Weights of a small GPT-style language model, trained from scratch on English Wikipedia.
Size: 11 layers, MLP 384 tanh GELU, vocabulary 512, 1.32M parameters.
Each number is 128 + 24 x the weight over its row's rms, rounded and kept within 0 to 255. Layers, rows and columns count from 0. Numbers have three digits each. The size before them is the row's rms in percent of the matrix's.

# layer 3 MLP up, 384x96, rms 0.222, rows 41-113, columns 0-95
099:140123120135114129114133177116148144116154151127075097102108135129119132117140127146131137148153119167110142101146173072105162149159165129139058110158159147080135116128127116180161130131112137144082132143122108112145183091099152108116138144107130137128135136107136103139080117107140134094
101:117127115162121114090122141095129119130156155167116169121140145152096122145091124146105092125111125125104134129103133075131122101130155140132146123150100202086118138156111128145064163150139157136142114149090137140100126139138127140096128139153155091189120158112144134119121107107098168138
114:110122104148169135122127126123160127149153122112158120108121120088095136130094130121121103127142111157131098130128114129153075105168145131117124103160116140126102148123103108124121143123096162138166095086142163139153092115107169085213131176123132142161137156123089104137105162107138106117
098:153129102120115163109151110148118148131140136168127115140092112115144131145150076128121104142105136166097130096154097125129127139120097163096109176139108123118151166176124092146137120137108130142146097119114104125095173125115097096121108127117119084153158090127161158136164100129120191086
095:130106124151132079095118118126141135120145116171138161170095132158135146107156147132111108143129122122158099145161136100104126172119129122167109093122113177101118174140148104153151132103116141124090134130154112108148105156097072139102077115140120116137143153125137103175097153129135160078
102:170151101145129123180136156110129135129148117122155113153116092126121124121109098143128110075106137122079110099105174117174116132082136141104111175132090128150108119139156071113106088124190116172147125159124130134124117147157138136104103112120139129109137122146131160165153144107110154116
101:098147134111189053118158110154152135136100081105119120133146117179142118109121117138107162133117150140123139131128085150136108164140095174143098093103114117144123148120109162117156097131147135127161113112154140124141143115123137115163127106098139096123110132159113084156180150125146092124
101:134126103128155125148106148145101136130114135120131158116132158140127068149087103128140103104093144132115111138151112160142128183160114115111173125124128104097179109124125141150103119126155158155159130084137134157080115123106091194118133108136130073148145116145098146141130136081137157109
098:114124152141128100124110127145116116193121174159125131119171153122140109146120124088121130116183121150113151126122111138049158109137105099151128138155116127115127141110118074121098121134107168106115143157124141134132150111174165112108146112114180122164100075117128164128143128124107103137
090:129143125127123101108111146123125107125140119157166122150125154126120164153139156140111082129153073133068155124096098123127101113140145111083129121143122134155168144070096155122147136133087192177134095140132110140115133145137117168142131119141143109105135134114083073150127151106107128147
110:085129134118120123116147104171201120117183134122148105146162114086159161138102183095142112150133144082091097126131135114104158144135105122134151091130119117098135114118164098145116143125133109106131153113151145142125137126126149145100124138091118108127142104090142135126119164099186092127
111:117158157144086122111106130120159139208126135119170145101121103118105159166102130100122094071170125122133144122140146109135157129132111135118140141136114118132144154135099118143082114124118150098114158130160155154113146141083153128109100075080116138104176114123099125134163118115154133126
086:086133078113105117137124140089176130102091134134113165108134145169141145134088073137154100115156188091163139073122131155127143131148140109171096127117119107118125144137142136155115147109114137123151108116135140107156120133102163148139148070123091120123125171119123137139115108155145159133
099:130128155155139135128098107096119115127159112169151117168106113164063113134122178101129118171133131133116081086132130117113184165135154108108120151094121125123148146123085134074171088110129140156107158106152104125122135134122125119153116121106084141171155141125157138156133139115137132115
111:128135138085134172123142080135109087147128164100141170101111110140138144131135172138102162144136107171113123138165094118108145159116122131136118101149078146127120139152131131131120122142133165162145126141070100133124104107115123122134162102096170145094144108136170134128121095098129157065
098:153085126113117122137135168136147131103115133135118127142143160122147106172135171084131106150127098118103081137137133162133137114062152145099145163121145109155147142142091116124117154127113179140146105132093129138136135151169116104167109156119144122110124136128181136108126086100077121079
073:131106090142152105068149111136131121165126094164134142125172128175124146093127077135118135153117104168131108141145129111083137157133149136189132099148127113088103137097134090131148102107116116113129163130168092154163134106148131123108156132137113119124107123153171112152122125145159088125
097:104103116120101117102115098107111147126156120104164152153140120174134144090138146127121120058111132177131122145157096162139148127127145149108084099141124086148108136116111106114105136103084170170131146126136144145097140161151158142117143093139112107099120143125081168154172147119146116120
087:137120130151085122129136123103074159147117093148134150096149199136106149123094142149124127129144116144124097115155126106114140150120093134135169145087134112107133137147134090139121115128079134117108095089110089141121168135128160151117145135139104087107141124192151125138164164126141170102
096:191128123164116106126151115141142082133132100114121122115099153136150108152111088155133145109163128083079131118123159127114141150134114152153142094147145091175139159124136122141131111100137092138167150102104110163144139053118135156117159146132147097128087103138159145101114125120124110152
096:129096134158176111130106118097135119174114112131102163090133127158111137135129179150097106120132122170124166113106129102108148134145116167096133112102118149155133084122173174099159129140133157124129147135113124131153106055119125119144126127124124137148153101126115137058122116075130130140
096:145104134158082171125147122094182109116168095139133115124092080144115137101108106153144109150090114138097109098163145091150151083129092149152090138136166119130146107153093124157136171127136110143140129115136165155131119088095109096154116128127121108136163142122180125135140120126110122120
104:153112130146112116133139149116135138153140148142092135121126158138117124139171101163109128067168128116132118131118126160108106165062094139139099122096124123107141127117113087117107094186097105120081160143099167116123181159133162161143130109136091112127112126146163133141138113134126157099
098:100125147092136125109193098127137151129143133182137077136144077109102145142080120097118125162092144152102141115119137110101130085149121138138113080134154162111192132099111123139120151146119170126169113126152127133123102114104132134125143133095138147109133159107151115102150147089139142140
096:140134101124147120136160135121124148139138118094113147121120125143138152098096096129142157139134080125146153095110109134193110119152162129120124172138091133163112114144151117121137153139149185118108112148093156095075135119133155138143115083160136086135113145099088169133126067106095132133
115:110131130140128117164120127102157110137186121130157109095104094142091123152130155121114116124150139129092108084110075118124126132135134129100132090121134132126172166113147100090120136168092128127155132153174153175138124129075147116119145083093092178123169149146139144124141105135140154134
104:133103176095085141093140126116122136127132151170090125135148128101131112105112134137121175129128147135164086115154144149129128189109128150155132174130103174097087134118111116149142155152129149113144118130120089101150129142102151058132095163099105112110112141149142124091131154104107143111
108:105141072083084084159130117083148076096151157106122136126134155153137144116122163131102123106156114086092151132086132108132090148106100143156133132154135147134111119128153114149153120147134121085099147140172144118125128150125134098124142125139138149140133165115151166112166173167106125132
104:123121086137133171099132116122202093094131148148131147168101163156159163132138146131116139142155102129133097135127157127104117155145140107128124130157103153127147147125116116110095098107155104100161139107170144173128073114113129125101112104112141071089140135164123104124092111141122144148
095:079128094142104126151164159141121074135130182095104129117120176148121101124114097111133146110158070128106120112118152147106185141133161145132102151115132122140164161114135155104131144119144103129107147103134109188083123129138123140148093103150127115139118104150150135119106122138171102102
098:127139129126108107129123144142169109171173143132156109134175144106146136118079109111160081122088145161115149113103143109127129114141127111103145158123133119138146102149169112133147140160109164069147106090121137167106124126120134123127150171132114112135128103117162156090098081082082120113
097:133112134160146134091133147112132151118139160155165118108142113084180151138119146127094087151174130126110139126109105126131128062120121104135154151190094120141136139110136075120169103133134134124148140114178084124120125126133166119096118120173088133126145128141119126142128094088097103129
095:169114083099124131120144136147120137141154151141138156121135161125140108093131125131138103101155104134200134164131121100169108092084074156147130107123138132148126169069142109126108131136149140176091159140101120116162104094118134127160123159137109107128110131153112131132124131104089097096
105:097154139126130132065170123083133106113146095140115140127130121116132117132090137160075150130156128158098136102133120147140110125120127138141079144176118162154142127153152133146116114124142114072143129115086108185129150105152162141121114107137155075090173151141118146139122116129130163158
097:123091132139147100120139164093158155115152128103136118106104103125098158096148124125121107130114123099139132147144171127130146165164172132118140104126119115103113127095131147120134120097100146154167089074098143098130169199142126149114108153104136098114136085127182160116124098106151133142
109:089146081139097153139111106177156111166124151135136123122146115122166161154107123158145141137163120104135081116111124125067111137109106139110119127162103138158125141133106099095099106112125171131121101135138157145196142106114127130127144178098141125096125095136133077155110158123120129143
107:148161146121121082149109121152120111140158145158119165116126183104129148105139131118144102160133125104075100120115086121091140153133140105107137135128062131131145128106109100091104144176123163128130128114142169117157113130154141110147130131101165084104082132120137113178167155116118123110
099:107107112115108169134129125170132117095189137103099105088159148123113121107162132151133146147096131124118104082114134075106141135106111119101129156130148143122121142101134068118107120122143108123135190146135138136086110181177144113124122156151141130111124145167165112132144129132173104127
104:121162126095073127115142107102149129145185126144136113098153123068142112142155111085091110100137109131143118110122133138096137153125113089128126133121098095137145120146110120101131177158154170122168171164115165129161142154099166116125119140090111121107112145105125119138150113139173116157
109:114153112179113107136080122147159129108128153105065122107106133153123157111149165139154118130162103110151099039129152134150142132129143126118139151108109152153141131146137091137126117135120101162122121133155158127161134160110107126100100093152096097129141141129139099116159098156097162113
121:092122133125139093111088130184170118132122109139116140111111135147141154156077192161114113145119109125114099144178150106110095135118121128123125141131128140153106147105164122119133068112134113131123099115116125132125097124130140153179111128125146122178096172163111125158095154132126144075
099:149102143106117131142142097134172084116129150093110110174171137132139115133145128179151122186110126081131122125090125112163171097092117104148151103131127129108134139159099112151105121151132132133165143125147127122095108139095149119162157065139133118133132109136116125107157125085165091129
090:117170109137112120072160153144154139131116139061106128129128137111111148158127165140139126100121142147075127120131099152157159110101060089153139115141103186138151158129115144150146147123152132129128123123126140180095145123128120136107113120150115145128134078113093120122161117081118152144
098:099142191122157123121131110148143147126087121079110165100129138136138117166088112137139102109120147144114128113120165145161113095147165121088124152154137109086122145097125090121119148102103108172109161148120138146105110178139132128141135141102104113141132150187187127121134110111095114113
098:118164134139113134140123107108089081145142141144074138136120121127117140129147131174086169128165139144152111127153124095151099149137128131116133127090085142171163120136124119114086134105139183138115124114127119130162148132097109124151095118108151111180108137151128198095122132141102095087
095:155116162098147130122128153112102154123109127104128113095150101186136098099104105097164111110108095137109065152120148108133139134097121163136115150136176135136084149135150128160163177099101135128129098146120149090105139177144109110124141125105154135144109134127140139162127110077153154122
086:168098082111093115151175118104141147121147121128146103131118114106102191151118125164113130120135153112135085087139144131094087113143123165146096119111105136136140128120084114161149122172095120128143124146113119126147109143150125134179131119109126132110126172148127151096143142195143092097
105:122148091158126126089161112167141136124127152131153124069173175135137114145136147120120161129122151132107117132136120146074112110111136107166079124127128172158129116143112110127111124144143134144081136128163132071148152146089056114120115131125133122133104138107151153159108095119130104163
099:130134142136105131129130093139140132116167162139124120173147111138089118109116097133131143102094100122084123114137111135139133147145059139168163127118107140154114107154102085135098124143121142060162170116149149104123074123136156194154096118098133140128109148154127156117142144115115138123
109:151142091136149119119109137120125146076106134139100122097109138114102112094141116116137141132116163133179110156119125151067129120125122150127059134147114141106126128118152154185149115133122124138140123114133177129147142167100125149129069100142119159128115150157156136090127088121156177086
100:103117100148082125170128116146146141148138129131099139160130125108134112120158117131133087117147111162120128109054126154134153074095145121144078142154102125129108087132117112131130080124133091145125163133154144145129149104128165147128122104141156139123144088186185154105112101124146136143
097:137136133130100129112117135127137163128184170156114105143131096104097149117120093133082152159144133187154107107133145127100127112112119132083142164110128150101132082170136140093134072138169169132120129137120136122132130098101138136202121121102112093145133111165121135142134129125089128139
101:136130100168128124142091104116133141148144124133129144111100133157140110097132166168132079104099165112123140125115110106165125130141136134168103068085107133134133140098112142104125134183120181159155131183164127126127166116100170103086117118125138120163110135119100122129156141095107111126
095:121120159103135088088122121149145123121125154162126168081153159103128129179121100129127125095154124142132146089073088133117125153101141119088076137134145142161174143134136144093151113172119132125091126145116126151133126108106144124167138080128122141130137111150170145097112130110126107182
089:101119162096145145117097116148097081162140122107123143116110130192132100131126104120124140133117084104089121125157113123149114098100124149149133170145122151146140139130109168175148146167113144182130142153112150175092151141116123146143130107127146090108143132115117140104073111086092116145
097:160145134156141112126177114175130135130088158141100088149141136129148124103090143174115076153133101140151158142132140104135107165155122112187141082147127110130115163123119142128106122103111104143122109131123061102113135137091164113133124116089118101126111163141126122138153123084151109154
079:130083112178115158146110152121098122126149150136125086176175153152125147142112184139128114147083174125120142130109127108120139156141096129097122102156113122157158138159137120123166146120121098139095117079095144181107091114152126128122142099104099101129118086129141111116102108130128143158
105:124089129143155110145109080124145127099140132114114158119148136112103156121102127111115125160147123171075078116112072123137110143110119112121117124140161146129102144131090100161155116121108110128146142154100147134183148162107150093164130113142179115127147161136107094158162145137116152079
113:157117143140112161136134132155150121135118094144088154103097144167177110121099101126117113110104067141108149101151121152098131153115138116188166155164143156176132105130073108144088120102120118164124141139111130145114098122117120146137167121128101155117083144138141141134133114087151139111
102:130129090144129129109136081122149124152124134144141170157138135114131150128169094146145121130170115158177117088135170121113137104124085158107112089104132177138087109170108107082123149086125166100133128162097091108129134157119098138133156097145117104127137106139152137132117133165103145097
099:120182103110131122134093092153143118126125131132130136068103165156142101115132128163131125133111164129084139125131104147122151138151162146100145153129118127124122131119138106103141128103115123122176141151127135112185159130075153125158121164144133120083131140141113099146133116134116029145
113:110112162146113127166149102124106127142153110073070125129138158127143154087074145132125124110139157086134094118144123119085148131095132098145127162155137111185115100135137105143153131091110138129120162142118158133102167097147145149103141154111099110145102119171156168148142138101134131122
113:138087154113124109147142141149152176146150133102154091135161137114100132160111122119126139124139061109089097123142108134129090144131154182121151146130107114120089116138146127154163158115100098113113112135130127112121107184164124155164105130116131129143114168100115080119122080127179136134
096:140119130125153135140131127151153109143100110139147129132127196152155093120123142157164089058164155117141106103134150128112099139145127158154128121131111089129097137111097124154150115106203105141113150124115129139148126122148152113129171165172112092105095145088114138136104115111105111113
100:126124129097105140150145127140171106146090103119159101101131101121102148105122121088114124145159170138148116168112184100084142138131081129127112132110145165138111122161099135135166142088151134170126183114120128127114133119161106108169119145160104095126148086099126123118115111153174108134
096:115109119108172100101154105114132107109130112096095123130124158109157124139118122137138112123108139132129120109099156143138137191157130129114151164088115140143122125072152125157127104108124096115153190135147133103122147115116141186181149133122103063075123142136117131130125142142160121174
103:151151139129124134097107153139119076152109124146155161092153126095114091142121177127131140146117087105138105167116150087166126167135146135100140142155122157095147115160171129136112103121114161136145102072117121135135081173094138119162103134082113113124108134133101147157137144096142138147
094:170137093137117157102131141115127147128147115117128101167079074117133129103145119174127138109129124115169166140180128104130111131144092165111145126121123107146126149165182104121108154112129141129116131132097135140114123096130099176129131091164110118147111140154175103091106135077162133095
079:156092151136132176159138126071153110092091125106139129121120155139118125098134126151154114142142109164120127105115154135181110138116133111133139142130087134098175109171093110112099132136104144122152154147150127139086146166116121045118093132136117111104133117159165139160123115116131100125
102:130152113159148150175145154149138116140148080074137148095144138113116101127108091131125135140135168120118079073120148139084140126109177141097129151134129148157092096115108104153128120162152141121124144136113076138095116172130123117157148104119158162139099103166148126122162126105126150116
094:131095111151101102138166132167123137148118106144166165144115097133098128113100168111119126123156155121076116145144157107102105119151147107125126172120185143130136139107074122132112094116137157155155122113123116116127109157145131115121109070161132140145131147108155088117149110072156132082
093:111113106102086120113141143167068090117091092163100168117168162173128154135112108174130110142138111127128127114109108119093107135126123122147126146111152142122114115161121118108156132110142158124149116132138138103169161100161093134111126124121141138113167157167105102140084130188154122104
117:113102166167133144134143076084172106064125111110086150121141109106137165148108130146134136161131107117122155135096147148093131106099113138147110163115148136107128103117131128137097121180160139136169174118147151120151100142139080149168148107153080107108126147122124147114124107131130105131
# layer 3 MLP down (transposed), 384x96, rms 0.2, rows 41-112, columns 0-95
108:125139119133121099146130117130066133172117156109109109101107139152140087160091082155146105132154122090158155110158141119159123121162140130090134119068153154153119112127115144114185089128099138139129133174150145133099135159089132163119155131107148109125145135127118133117137075139139158110
103:122121144158130148111151130158098114153110112134160097118131125146189128166099130163126147167146156166185101131098141130136169139132139148142129125121109120146186132109115132180120108100129119125100128135081151106144134069102097140106093104121136141145103106129086146102097124124094105123
121:103117112158156118130113134135112082132158113126124155125129146147100127121055137126095162160073121128145116083178174125141101125126158128129114097143130125128161138099124146196102146119170130158103113144151150150159146138103122090156124108091121124161145149126120095125112129101129106118
106:142138174160139116139137116118099123111137126094130129087172172155133097102154165133154106166130125092139160117105162140121144143140162102131130133124097072121115087093140119129140117111140146140133153072132111136164136124103099149100163176150117146092095153095094117143138140090105124133
092:118146133108136160124125113101146167179108130087124110128118131144158146145149106132146148132127109119162085159109109126131124156127194163125149147120095099131088125129116100106153093103119109096139127135139083124162146174129114117123133125149160134145100093124082170128149114162093121068
097:112138131143141157168114192168103081122115142134141096155138142147136104109117122134132139162105085177117152122121153114127121097109148144139136161142138103153113169079158145110133126153159077101144120129181138121121136106124100102127089120131106159102121142092120124158116085123106150093
101:114117132131121122116114126135118149136136132152133136160110127141103167096160178097130109181097128132086163096090172145164116126071117134116118134142130089136167108121120130138148177131149157166173117060140154148085129106122111114103125130142129168135115108085124129144126151105107137118
089:137159152164120095124120147130128102121130176122135154091140178084128173095171139123135147136115140147130108135098136116121104147095155132154144139097109110159094119140126136127148127133115096089127117111053128114152101139090123126122130165129137160111120113130170191138128135102073125111
097:135148115119113109144140150120142149118124118134141122112146165139110125101144157153099110164095142137065134144129151135134161098061134128074125105074156119131184136136091060131122143131105138155085132166072117140105146163129121132136104152113125133129143114141132136132165127159124137141
092:119110158105076121157149075090102088190121155136125107123133132133153173114117117098171122156151119105154113163139139136149133125145130107159155137103087104171084116148136090103114103096126113143121127125160138149181107141128143128143158110094123134132136162128122137118127104129158083132
107:108148135158149142120097128100126122127140102115154124125104117133150161181101114095157162166151142090173135091127112162106119121158114122083126143063107085155155138079135118094133131101098135101152128113126132173128123125140142145131178096107115113116146135142085140125150169137134109148
111:168114124146122139147135150144136162144118120106129093119123095118129151156140129150122115186122199096156116112126132082151143129137155099138123154116107138134106173140094113121106168107154130121096123099118119112091155135154176111158148148164147109110138150111099098065084112130118108122
092:152144168140120127113129168151154140097124166102110091105100115091116119104067114143103081161098120097138116135185105123134140083098125152082136141130130130150136140149141122130128137127142175116137122144134136125143169150148119111155125111114145098118168153176070142148099137122135157109
089:131139126123077182118129147086147114088086090100116127134138111140132154113133175124113127126139117150167121169106090097150133129067124127130137126130143155115096110138159088116118151134119177133149108129110166134141141158159106190111116138137123096125093112123090109142167141143158140136
106:142131103143158126125129170108179134184142109099135199175113112136111125172091120144102126137126162143133126157124127138141109148110170136095118144180135112120089169152127114136112134100139127105126113116142144075088118124105143114135095126111148138125126147104115109102156094132111074115
099:150122124133099126146136134125109128120100114132122135086124152170103068104156113128109106134158185114133132123140143121166150159130095120128103092165124094134123139150113148175106103122127166118114112131104059129151153112084129161122152128131136110168116145133153112134150115125066168166
062:157130119124146085136106146096140107170152171112113126169144149155144141127151124105098137131155090137125098143138120148149167133153144120170123098125148052147086106086114115158064133131119104117094138114136098120117153145127120104128091153124121169104115114140153128140101143153168121126
094:113139128098088122107130131123100145139139159143130171133150092155077114116139108158129132109127143134125115125166116135150188135157138100114091153169085142122150130115152129145116170132073114142083155098129118123075111143138141142147167096141126116087119121135062130139137123105144151098
104:104152128106148136132138157124154111156191148075120122152108105153086160149126130139108106141131121147075106144114094123159126137112112081140088150137143141114164090101131146143102119080118148122099156165142125154095158176113159154140131105119142159159102105111137126115096095113123134123
087:176123169118094116125091162137102124147093116149114144091099125082125149133148100160111127130205107116148119122137097179101138100124161162128118126158103172127088160148122124105161115134131136127144115131108165118091140133108112129106113160151123101115137126091136170107143117138093107136
096:164114141172093057139141135168112096124111142139146109140185115098151142137123133093165134126136150119164140164099129127123123107106119115135170159175155073131108157069146142178110137108118098103136128139107104135137127134123114135138077160134118093135119126122118142133122127127118153105
090:102156110149121132131078118184122142106132142120136098120171168117121127135132142150114119104143172109157165142134120140129117144086141076103152126087120134129091118134131128108138077144152151137129082122080141108189146110106125100105123141134078107129138187122133123139155143111153148126
101:106143099130139130117132080137131076132129110103170159135151083151156149118109097117135125138118116105123165137179098177145134112128148144142123114111136121127100058142130120084131113137119139086124121149155163137094120170120159154151154104112125133135111140090148155124135080109180146117
093:110124120078180079103171109123138107153155145090129113177118124098119158147139136135108173142161139099166119126107111144110121173137104131095173121121140134107103126093116120170116125121136115107147107140121114121177120105174156161089115140129127136143165153103105112127143094140108160110
088:117157149139140159126095133111145079140119133144140133122149128123067164125133109166106151109119139139123111158132098129110130110099098163106152103118119160106116140082099136127091129094111050123140138161137137133121124185139129162124082162116106172156112150143118117099165131111142134156
115:047102103113123103183126140083162151135136127122136121103093124146081176118128126113121136153119121125162159078136117119168154142115109118110136121124188114102108138142169136126117142146109147142100111126123103146161119148124119109182122116149113126076113150139120140146143157162105123127
097:113122148099125103180132108106114134149156160149162129093127153096127142173103111112114171089155109118099137164113131107105106108131123104154131121129123123176117127139112171137109135098094127134179175145128092138107089097155168134141144104110112121131186121105118106120132177124108149118
101:098131151150106127138058137105091103132122133128134174140122096090124120129170100144110127150140109115151119123141122078109126163163098094127148135149100117155157165104130151128142100113151148112168110100158094135120127148107127100193156143144135103159143154109126158103152115153139107090
109:084122118154157115160152105130105127119109099144127164104122098136123090149126159114131145155096151134127112149140134166150156174120152111055112130132094175120129120132098098148101100162119144129154103120112126203130135098134118149147100117146164139150151097107102088150118141131145138119
092:121093133123137108100144115174131167142128153146082145120128163141076162122128156121095127144090122161124088149139128128126132151113110122108123144165171153119142160095098125158102128148088160133155139126078108122118146149087134096153084105132136102161096121119128136151124162096076125135
096:130140125153160181111080125149162138083119125111150123142096120142121137088125110138113149163155101132125112139150148129111131131145140146127124173108155104139114134077138112109170099145094126102173122108140081099133116126118160117147114148126121118124177121086112155114148113143066157077
094:139083106179168126124136133115116160135099096156101149138143132106072122134148130130154117111076086109131119110110107099148117126149166136105179158119138115097128129121170141088140122144153089109138106121149136167116124132130126127091122130131111113084108167155114189180137129126122145142
093:162083165123111091123136129164115152124134120138111098108163122090134147112119088107135144131153130103135127124131164152158074147142129127139112123108087094145132143153124119132118090166096126096122101128151165131166182146098148085135129121163157154114101122154076161135140160134095131102
108:169136122057146154152131137144097107125129158132115160131118133125149127193120142132096131120153137171126123186160112069092105121119116162103139136108112130135118126126125144117155112089106111141155121153136114164122123143112119113150129097139147109180110123086165100075119117146107111144
094:147126115117128192111146102142095155117115107112087114131152137128124114141156137131178096113198092161145157100134155147132105063160108104108112133100133156110139132104151168128133125102154110107114101162111110147068095132109135150158114127108129128133122151122114123113135160127163118141
099:078143110112107165158103143152171152120132151077135120135144127122182133131128128144141165128127118121089163158126090129104101165154123133146143132116093100174122132141143136110145129123141120146096132099108127138139096129126122137161120126120041098116141135080102131118153076156126160141
099:162156106135161099146137159123140160142153104127141195107131093111138175112145101100147130120116098096132087159107121140132151125104092120117129166118077129151105116123119114109107171146109103142104161141092157170141099113139107141078131156088152146117149115120127113098122115134160156146
104:129158119080078113068131079112151147122125110145107156129154117104144125131131115125165166091113151158097111206170128169124092147121108136126099118139130126101108111120122178146137141133163128111127148106137133132172149117105160138127128149092126139112092099143154114121138141090135115130
103:191149128126114125102150110181111112113093158118134173134177069149110113158115124101103134102088119178109142132138118151141125160154140162146112111116073135106149149133080119128152106159139129147087129117138120115110114156142128126123155126091124131133152141144142124121076146148107113095
107:138105140110124151099101161116114138146114091117115152123151127124142124140147115082084138134115127130165110161133110137157136131098156133068099090179136082101115119117066144115110133127126121148132152124092174099142113131153144141164159175117165125170171099126124128129085125155139133132
129:126115130099198150146137109138137144097101106119174145139099095119099143164116185116085115166169148108107154149101130103098117110160138132095134161139118148094130120101137141148118142098108169087116135145141117121128149150090122133153137116159152138113099132114118112152157144151127073106
099:116141117140124119183101184138100121113105146137102114141094113102116143100122145103133125082105146145106173153108107153117115122175118099158157137124124131130126118154164118082085168133159115131134099092192144096097119143149115149128085166130122109132153125122112167116136135121124172131
089:147104136107076127112146148117150130182162122149116176110133087107109148096120129134130130179158140122167130127153146098140119127107162145114139106117162084130123117149126081117134100112109128106063112123134141076152174123136135152172121150133092126134109144117101177158105140130131131124
093:096116119147089116100139125098140131111160145138132129083076159109078133125146103112141130137127155134138137156139127121090154157130117149165156163096137176083136156090165143146129121106170140128083122137150110124075125111129116142102127106099150104109160133124124093134118149152142130191
093:116133085123114148128213138089142119129150135169128156121106130139128127067160171133087129099103095139144127130121133117128128079145104139161107086162127084137121154156129142147163103136130119125118115146128122127104129131191154115148097108157116137126138132139128082170108111120152125108
094:175145117136147156112112154144129142137183136155137126135116106178091132116061116140124118129124135139152125140168142136135108148139110155167145080157076125141086107117125083108134124110083097111133142115114078131168104155144133149124099090112116118127166156111115117144100147164130120116
085:146116123129143098162112125142127106119147128127118116122125081131183111127136144149151167138116136103177139129110146145130169130080155113079145123175102128130161120130155113152132125127153108122110145173090095057102132096122121119101143082146115158096152100140100124173124139150099138107
101:165162117146130117137174121146107150113141130133176109147168108089127119135135100095102133085159130173133161071110136140110125115124165093147113120126135155141110118125076166127119107151148122173089159111095087096153139130117083107139105123116146146147098167113138132132155109137135147141
113:199172164130096110152114136098117114099119095138133096127071100153140153177144132125144125108144138145109093122104158133149079142133145150130153110097144137075104152119109158120120121153165104122107132117139141138147141113132130124144154151091100125156133103158171165111118122110098113157
118:131171168115153101128121095189137113139122109157151154131105132089102105093102108099113121140122107112112098147148154151100113124125117205110149130102133136144129130157116122158150149121139151080133174107176111160116109117135109106125141151100124109088120188133097115133154130121129111139
099:142106088119108153096101173149099127151128153138121140139087106135086154106121158127157151116159089129105117109119132134108139122141123140119130128164143121147160107135124137121141155142061178156161127131161123148132135133100140116151070134145092148110090167074141106127105144170100102120
100:121128164157109145116145153128137100136107137124117141111103163137127120097157125122149101110116072101131100095131129145142129114157145127105151139159113135140118129119163174175127198099144098115117141120089109152107112085132141158115113097114162161152086089150138171114107145083153148144
098:114115130078127109138128153147117127127073111138157115095182122125125112122111156128163148103101110087111166148113103162131132121177144129155131121132167094101107132117123120102118096135136116127159162152163109173124157143145119103127110104154097120107086137128128169100110104192138140163
090:134113112103147138199103165112129108139147121117160126131163122127098106136169146136124097095115105104132144111126074145089150108162129133115138125100089100089129103156152093134139134144111166154121096172121141158138101175108137122110104077137105126125143139136130128177127144166149160135
085:199118128109114105144124115176114094134127121130117100121118128127125107131164129157116081119148165099130132104130147129083132102149112126108130081111138121125165174128141161117075138121099148081086122121137111149092132121174141148112161093118123168145125107157121142142175117166133144146
099:104105143128071195124129111125144151115135116180117162133128113129106110108153148133118114115134133135129114209076116124109121128124194148129140144159130104107110122167125110122129104152093088109167139128148094123149168136117137144139115089145113141146133078125119122137116126151097133102
077:108138191102088065151123165127129095100091120113112116103125122098111138149144117122092131134145146154115134099139175123138140118144165119156149158111167133130145111109135140138119103130125142110153132110122116085137158091125113120117126116161184129180138081147160133147145150118115070132
110:095094131128094144117154179148121109164153118138111158110110176106189142109112112084114111170138110114123153113134114149129104093116109078130131158134142138126184084164152125119121143139099112125142072105122143119137127129156135111101086117189138133138109136135157143107129123122118114156
111:086095152157128116103151113151115155134125142115108123134150118071105141153144124127120088145079129117145101122106145114170095146101132150126127129127130161141140178160134105111131157143178119122114144096114106125123132098196155097155136167121123108090138164120120124174094119134096096156
104:134165138142132102140090143136158124155086101170120168098133100147134118166129132117108121154112097108107106165161154186135098120103139147143151143138165070103130096149144163118102148142141105128098165138105139100140093149134088147106098121117119101126157137123156125159086115121102125100
108:074162137100141106123166118133137117123122087190138105146118094151125115158121108140088126135087118126140107144157130179130127132103134164127126116124167133112149103166150090150159153093138119133120150103121083130102137145087103120141119153109176123134090164111112119166094157110135158120
122:128142150153159171110119088073154142140153106151141124119147143165125137099136100138122080133129157167113127084116149154161095135131149097121106115115094151138098145160113150144111103128112148147113104090122157131118107141091150140129143165094141136086080180126136113132086121122151123167
108:106155119112150077109136116126136110170103117160171147170089142135104121124135136161161125146070160125140157135127154147136151131094175116068131123101140116103121128087135124132117109087073116092158154120111139172143152111152117132126122104113124143104098126148140148122106134181121140119
101:116084187094131092119130151085131087127113119093138134084130137137156124092142142142123104160123136119114119102114136105152183117118096142091134101123170138071158110141111147110145126121134154102131143197113142150092178134142110125124138155130134140176145142145155125122098135121129108126
099:115128071127117175161148118142161128166136144142180144132144092129098139152088085149117090115094096142135171079160117119159124079100095145180119126099104125158140108141133137140134109090140152110096101140109120149124115125115168133128152134120117147118098109139149136127150112170137115122
094:156138131172106126170139084105106116087119125099125100112164168115139106126161139173120108124099125119126144103147116141150149119101162151127144147117132129160142102129143091149119119074178099147129164086149082127126081112113136092111177129158115150119118151110139151091146121128148157122
100:113116077134119116157092143111172138130106066115124161150103119162097158105109147154158121120104159160094155131122091099105162118141131109134126098129135126096095118144146151163158081108074146172147119136116114116141140140136131145093113117119133144160109134090168104148152138128145161142
094:161135115155125118119131187147127135091124133177133144135115108124108118088146106067108091147105107144116127168124128168118108124134107140088138121151134122092157119113121169088158083162147111113163124140118118103117166160139153095146116174109166128106079145139132144155126134102100126124
074:136150133119118122134100136161085172158184126116122112157129167150113134142105107096087127138111137116117116131095138121115130094116097109108172119105156122117100141090149099146135127134158140113082184169113134140138120143137095110149120121142131129195149139147120125155122115058121148093
099:146103131150114150137125126095112129124108151117137075116136125128129204117118096098136143100134139135099158171125140142173110110184152128145132175120147135122106136129135093125139115129147100164169103096190161128129122126126113114092098127123081135150130112158144170115130115099084113113
096:149160120122121118123111112125109141140133167136107065117113089133163081146133083113138137116106090132170163131082156120091128165116118134127130152121151081114147096133144103100120142111161102099126108171136121150147130121120136176142154180131163107125095182136120159127132128134161112120
089:143175140111164164152160144143100125131178139073136100183123090124108138135128114140146092112161128096130119131138146162129141120188148116135146141128092084113116117091115144146154150139123124138062093142138128087144104119150153118155108148109085134131093135120104122123122120122115136091